Each number is 500 + 50 x the weight over its row's rms, rounded and kept within 0 to 999. Layers, rows and columns count from 0. Numbers have three digits each. The size before them is the row's rms in percent of the matrix's.

# up: layer 4 MLP up, 2560x640, rms 0.0973, rows 2177-2214, columns 320-399
# down: layer 4 MLP down (transposed), 2560x640, rms 0.0512, rows 2177-2214, columns 320-399
up2177 108:555617526536556454535554490464461503537534396478495579444485545461477468556529525569488495570550590406488501578546552491504404496596477487500644419444519507496539522493520481415369489508624510507452556447525453515499432473462560513463551489
down2177 106:497489507451633387544639526471586515425512489520456467469509493480431495475636535476511552478580461615425528470574552515551499489596483538488503494541470506546516652537450473525516592454537427452477502549514548513451547516512542545475522550
up2178 098:566423553548494555463528580620525522521493540536581418484535384489491432500458415459466549583487488499469486561567473426531582540508537420489461422439519518432518520518445528529472482529558451465468480472393492479430513573517467546457466512
down2178 091:497504489545464478425522447493548590492477585535383482535445450518486605559462409495450385544447398563498465523537507554524587467369492446524453560474477497493478548524436463561534471507487468511465504498524496615565480463466481444533533523
up2179 107:552491462554548505453564545573480555519484521513506484419506503461553451543549537519361407472536535517494460495535461535486591497479524533400503488492488483492456534562525476504551580418485438523438577453475513531581581506586538532467442498
down2179 103:389541529553512498489472439450496533547452379572529467611560453381557549566461540522495458573458543553576500406433471490509528527398483493496536493644469500502403536440558564572515461450492533562465435549531591492575577504456508398545559507
up2180 088:409510513503501605420534458469431422519519462529549528476431455553456535442497506494448441517474542482544542509476475489519520457482535508453501559544579593603483591521565543501563469483471500550517445478348517453602448566573500549607510493
down2180 086:441524520484519450490491495410484444498508536503529535520557500469482517425511558515429438421492503557544444446451539481479506453523475455518525494536466480424494558456428454553567534462491512504557484608497383444565435459420644536532604518
up2181 100:462517542466454494561457518547510462556518628463475417535589515481449430500462449455525561549513448422529514562503429531438587490546549494483371479467463494445484609562507491452426543433475546433533497576529491454486561596461578430526536546
down2181 095:476598455520518564509556525509493526505465509522458542491400478542532508414520495471491550476547548379438413426526502506466454414483444489498483415543454522528575519484450582537495495545429498565475490428534505510613417368456526406430540490
up2182 100:528366506484591501481538466492512530534524469501505462598506467468501523473499554548628501466481437426527562382427457532581498498447555513543502541429510485451451568478512520401428584456499430570479523540517491500582475586464547544536509470
down2182 100:456555547464427501493490459483426519455546329557592541516484433600525504510433547449507539511501491522519596617495497465432553475515449534493542535554464428498538478443527565486551467558499582486515590506453463467514383579464464521501495582
up2183 095:589446574434534459471492460401497533527427509483423452480577442433539421509482543544522525491558548469480499466478546463452447443489551577436508456418485502584469479550518511534427462414553508540565507520479524521409496573546446410542505523
down2183 099:480511530502482509553478519576523454524566554547614515558500636529535526469485505559512394518479635478467506546485383518526598474470564422476488587435575512509460573517513443533441554529523518424432505445390561436484567420559482523388434463
up2184 103:428511526514516526534514437500477441422502491462489499543544510508522474482501464534499502487498517483540573414576551524546432516412511440436497561477447494464530506583582465540426498416466486563466533492481481563563544464552433553464458495
down2184 103:511512571473614534474551434548468536574580531565594526463476417561553493532499504534511490484393505484491497433473490579486528454506392616470447493511477525521473480475487519524409466430547472598459486466561421518384527509531434529516417472
up2185 092:534471537430532471568480553510422508461495499479468478453388435535494433450466473414544536555579446483458446482630458523517466464430558547466445539552521473487574528518517454476512478489484607438474496447483578579519476560562519477600479487
down2185 089:453595468510411447477484516517622499519512434533553471586528475499530544490586518555517437568527455460442549505470459366537461504491547403573493529417579475475549670433493440512554523471448556529460471552495508565471523514388443543522514507
up2186 102:523540465401421499486543551538510564493461503454433482522438485470469554486465446568570601442484432626519446459541586451529464547480517509591506554501494427454626518597566531476496466537451568462522493498411505413479483476456486508466568507
down2186 100:475480501563490482539481476521525507471507550485493445480484511524514488486524510437520552574451532397501431501408515503566449453512384457471481509505478518589537452507553482479487471491645550504518527436547449538495507505418532463533429587
up2187 100:431527608475452506435486544555465498552559510541489556468564527492567496474408491496513471429519464513481558406503545561439605454458520443487485547585476596507540474492468507491491442551450485489515457483374545491541488550459448545457452577
down2187 097:465490617461497490535556465421531459584513460404529514566540551540492533580476462485535445509436561558509547405555588393481489417530443462458512428463417580502594440588506471459484499531414503447527505503445522610491537489478505530445465545
up2188 100:473509466494565477441525534490573533502582560600449422526486521487500489548477526537544465493499475488520569521572530513486520577546486461426409464444538406526467415404564519525491609525501514520555558540466495493448545381513544512391569554
down2188 094:592515417448475513499477464503528483404524516525598539514504557531509490511427517493529454579490419585487476452528428510496496520552526498548478421494498574502504457551454478500506501496467603529499481523520498514499527489463571574454474400
up2189 102:483510540530474522403509510507463553512484519469595523493473451525541490400360472449480504392534464425554493606557422462565549460528458516519459497425481560549525474568553500466535489489600411511558572501470493456555491579496518485432474506
down2189 103:456541511467531496436606454496475515558437467521563490466465464508567545453508420438566497515499532535482577498493483455495454444431507524479471492532500496486536411506498480441482503451500461377493440588505546502533501506492500465480552641
up2190 092:542540553441571442526543510431438562442541370470532515501369513502529568412480476570509509465484451515511566447520502474481480538530480493493575497467462483453521548528489469549463523563495571491546526496510457448401599555466589492582346452
down2190 093:529454454534459514592526489485618536482548514559649485495504559503464432477529495515480451511481508477591439510480546546538425436524509493481508492515506375414576429568563562484467465467562535502464451452470563548434551434463550447495563480
up2191 103:502514537587562490469461497434459558560462445550495541554496473570498511530443556505472497555431531490539487531466494546541560481382451403569511534482413480484570566560495452528459499429480585625483515536498419506526483529542492446512408514
down2191 101:442481510434486499562521501469544577469461505542517404441468512468506577422489530547587455538597510550449493482496457509540403482502537472616424510485510515471473522442477547486496515445474461544491480511506392461531477485498527479491500474
up2192 090:529545432432430477534473556503546527508402507566443607486490419522501552453446673387491555487512514510523538558429567553535478461513524486418553427564443495547526606585375532536498535524364499531452574453538538504509458512443462508544479400
down2192 086:565516456564496518483467521459507488548473523445546437475490506541480447568526481479496490493545537499557439506518488454457421481474587478583571518568576518559481591521522509454545477566531537501499549482450424574502530457421592468459564547
up2193 101:469446502475503459460524508544444544426576591441540512513511559431473569434414527420431488464507481435432544469492465556470432526586453453510508523450446608561593563504472503539558534502491594516541497535503448477504495536415583400479524429
down2193 097:461410451493537524479458529431420409401500494534516578398428523542504495473523528467508420499455516504473509519496436535498531512585512407557509551441469548547428550521573526491485583528457503608478527498512511485516581565440401543535551508
up2194 092:548536523484480459549598545568499484543535623541418445363498435480474573498453500521492501534525522342490529394408456584578476456470469529460481482502570430510490561443544502563502494521560547513499408438545473439524383500498525408512484523
down2194 091:497485584515480445549520508465564525468386503433609501574510443444551467567586457476551452491539482592420455497487494523508491543459524501446509477472536425519540460558551566469529444474521503517429589503522499512488479499476481516505544465
up2195 088:500589500493444555429520507485497401502470433550441482477535440460457400485541535504473524545486449562424464570596498466551442536568473630415468550477519545451566515524466500540469402544506440520557618550537494467453524474606527408551449431
down2195 090:527495558568564450431446541523497421508588473489520447447539463495477549561578462500573525379504545531452531575513483567468505493436522522560468565468444448562463518538465556488481587413426502524468451595527448520522557508522415499483458440
up2196 112:421439397559556535420513553466455557526506499539474502523498444550541534528519538546444453483542493446420563548560556536371554485456499482499461540452526486471543428495421476521550433408530480579558453541486538432561536511500527493525470533
down2196 115:532468496376522458617585546465474428509481500449478487451361615576465504481468540477568458478412518594409387503498356542439511506457461503596549539467454472538448490576538522427507409499521547499493454500490457536472514610534487477492477555
up2197 104:509494498526475471508523368572478422560490511434464569472471460510456535483465550474472549444541538457558549643532470452480576607464489564444420427455480527475540440486415593550514626544459535498513358501429505535471590540551516459467527538
down2197 103:525462522473542515459507536551505522496529532517558514541495525455500537570511528498693538427499582507538437484497517499498483566502530514451485478495506518553501468507408586437399595567491567390457479504438507523484524398519616539598396499
up2198 098:520466594491548569524506456505516528467489547466493471537460488547481406503476521539547570500491565547551440482454467562519563521555670546463450582474470486505490452589506543519451485508543571463515554489476553438473520541500484511441628567
down2198 095:461443450513537459483463530550434459488479449554437447461505567587446446545588498543572434456522507536545483441484532516559558532444545424495427399452523520449516566498477490560506590484498484527436493521574503403538503468412451577536466467
up2199 100:433525514560481411541433500542515516510487523445501583521462414481557560501567499637483502459598408497567551475557534484514518526484532477467508416482413477503480469486594586513399577570446456429469400514531566472503547522594585529566540506
down2199 095:546566519454564485511439667577546490493527478562513582473548418480494436432409543513401489425486491495539473480499503532452583605475487530491539532474470535434417549454466436483496505496559486512528494462482537468506508546430554509489458517
up2200 115:490586474498431505499370555537462463481463496494371477447532445505568518486559608569503478474511480425555474439475535526524457433510504508497549484519443437510501487443537580516452423468500529470503431519489555528538470583558494492432499524
down2200 106:524541553526467486495482515492501516539571529503473488532609560572477423434501575537517448422513543501483397554553586468415528559470479458516459535411513515505496496446594507617508418486469521457499427498533568490562516519387538469463524495
up2201 102:496404548533445508545453467495493465515528545481551527491510455458477438530518566529504522475540503553522572467488469469556490535504555604526471583486498540506475531480557523530452469485478447545406474519445484518394540533468514468477485516
down2201 109:588421547507447392492530550554458420498529506436544556431482536458521537449437513569489513531535416487509439454540605490438512509519478458406538468502549409484384476464487470491511485547552499545535533473498450508530504476426595562505508471
up2202 089:429498596508453492483521484538423438512393592459518413489454470505413522337379508472477501555486477567510533468524529516520512534468486533523544528528538576513531422507565426500463516590542452404533520500428591408447547490501452467530488526
down2202 099:584463501465526499486639589462513479416624502484522438513546515476463493530577560537525507532496435481562505469484453537551462516525466469565512601529441491565484411483422475526467545480562576468497501415585471529485496491523497496509516486
up2203 096:444465456562470553547597481570469477527563483570496480435571514469528547500447521496474567542484542542484515507500431461534503473506483512568383540463475504544558542442549452498490491504535566507474552484479553537431580491611507541616536455
down2203 092:492599497544529487463538453409510549451436498400474532597422501484525478494493423526410436517494512577455414333496395550611485613589473478495566461440470399463619531514479487500478504451490525441512504435479523443454496499395418555513525434
up2204 107:515478462463554512450500553540421569610538417387547501610539505412508477564555535451448433492485419405484534560616511517502567490541418486456358441544483519518461547556555444468520537485617469454490456474497564554429561502488463468540426443
down2204 113:550504414556569457429535565529550588528573474412402519494483485502432514455427421434531516366470543531598471470518419544491467474489518559507494469513527384496559553527556573519444480499498531430438406415423525493496481534541321470523454478
up2205 100:538487506505499494465455502461552407462389498537512471520497478517530484522492458567549496574510496476416599609515508520502536575504524557501539518529474496472535515576511426510573506458519543603510497475458549466503480431407549485553538497
down2205 096:387510565409429541511505544551490471485544417497445586534473454450491476531528444491463523535509543617431442487461487441454557445455429394480483537494502530557524460524467499500487512500459489578495556539412523525515475481531566567404469521
up2206 115:467560544511469494496596489457521474554430474407416470577575508507577508408456556380526443434477492473526429502526432492513504502557496458467556454489465494523572458534532456461562536540502485414469496411550538561495551499388514493465444506
down2206 120:450542523426481446561455526508427439462577422446535595548495476508476482445607414536389504482418493511440542457497473453484421572509546507478454464513558534501549535391481555479543536436619396471532408448568390522537529496555497548466492515
up2207 085:596561493607526429419445422505458394476436529463483561537534564460564547430486534488624481483523535478613506514574505466310575514509468457495437432457553462474459454516473522466487622598501481472474477508504461518538433499539450511495491517
down2207 085:426442502549493478414475503549499457587528472599515540450403523528559528490478591495429464595543481443536554471573510493448596449571533600430545478491476488498538477490580560531557567510505475534490497525517549461412561486540543506514552479
up2208 107:406493523526586484458498455482598500470592457517490512502555523487512620505460442484512510531470488430487580455427551474566562405529473514472459540435539461549477515481484558500541479514391530548562542542494468537475386610528433430504558534
down2208 102:525625515557559497543478583447493452515502514589488560458446554451531514472574498532405437581577470526482493563475504559485485576573529460517574518485554460402447484432536502457467441437517489530523511441498493516456464576458497510516486484
up2209 090:421496507505497525439466527534527472496502489476451617509605520474436494547510472414490508436612490464485466551492534511511456639667500430546501511523531548514493515517386473547527469558472518444503542571530430482585540511479475535471543558
down2209 091:449491444473551566433474530467422521479606486501508501437446516576485424524445476518452536497552472567495540497531420462507431420531444504418539588533520489499476453532383546416531494487495487487532475524426475447514493500500488564445543534
up2210 087:526484530449488544468457480504565532433472567530485456481501559498481560444423548525461476543465515534501644453503531575487462517477549591539570614505470437423492491557459450485499581540464545493566543434497503505480525471516407537509544516
down2210 086:535531501480555547486483557445460477514513499478457533454436480602496492463522463452439471515466552593513484549485542498468484453588442563536495500427442527527478514503494498603531525365542515468554503474414524520496552573404516460487425424
up2211 096:480453525542442504397439519469433542545471591542449576523462542532444567494493495424531510487461484602557419522533418416419557511478539498426541456467459512532541448446520567576466523561636458537493432514551484530505555525449497481443492473
down2211 102:449509504468608535544589452540564473523419391458514507492550492579503540566550512518527498548478490437469498464543511433441546572491581537439556556563424472552507569460544562556572502425456539525536575450537504518563508365548522499544567541
up2212 099:548526526535458443524444506563470406531549493431385428509556441524486601524417501477548513506496564501482511606560550519556578523511537427615528574416441527487596527500509565532490513505502397516491465574515579541436488598507428469425422503
down2212 101:428592409460575447468497598456475522498495505531593522460570456543588528498428377515497544569479517524583506543480428537504352534483509492535430425522506423430468559470472439505519481552548567503505514444429517512555430535543533422531585552
up2213 108:540468555516552538514458462465590528512519556409456457512460504466519547452466532541464427515524519466479532444484569470444496492489461597529558503493515515478477509505417479466468504505535612607514488490508576543417543435511471557485427478
down2213 103:446521450466482503422519477455463435531512498547530553470480540493481515467366478448462483405517442476530510474501512486522548476430353483394491543508484506513557602527618470612556506430483517394573398514459585408505482486533576513460454589
up2214 090:365499453583519602454512534543516475517537345485542455467439547520558475571511520481507449439504556508541463559492443535545498487584575443497499512535522540559452491452491498541429512434526460490495428577435564519562486453578452510517538537
down2214 094:492505424549491522444485483496514560471549459381437573495509529521465548468562466555490502502528573448544557562431514514588491414449411467475559573561536504453491501518520479512549525548546388470470594506509540462482504502545507563533523576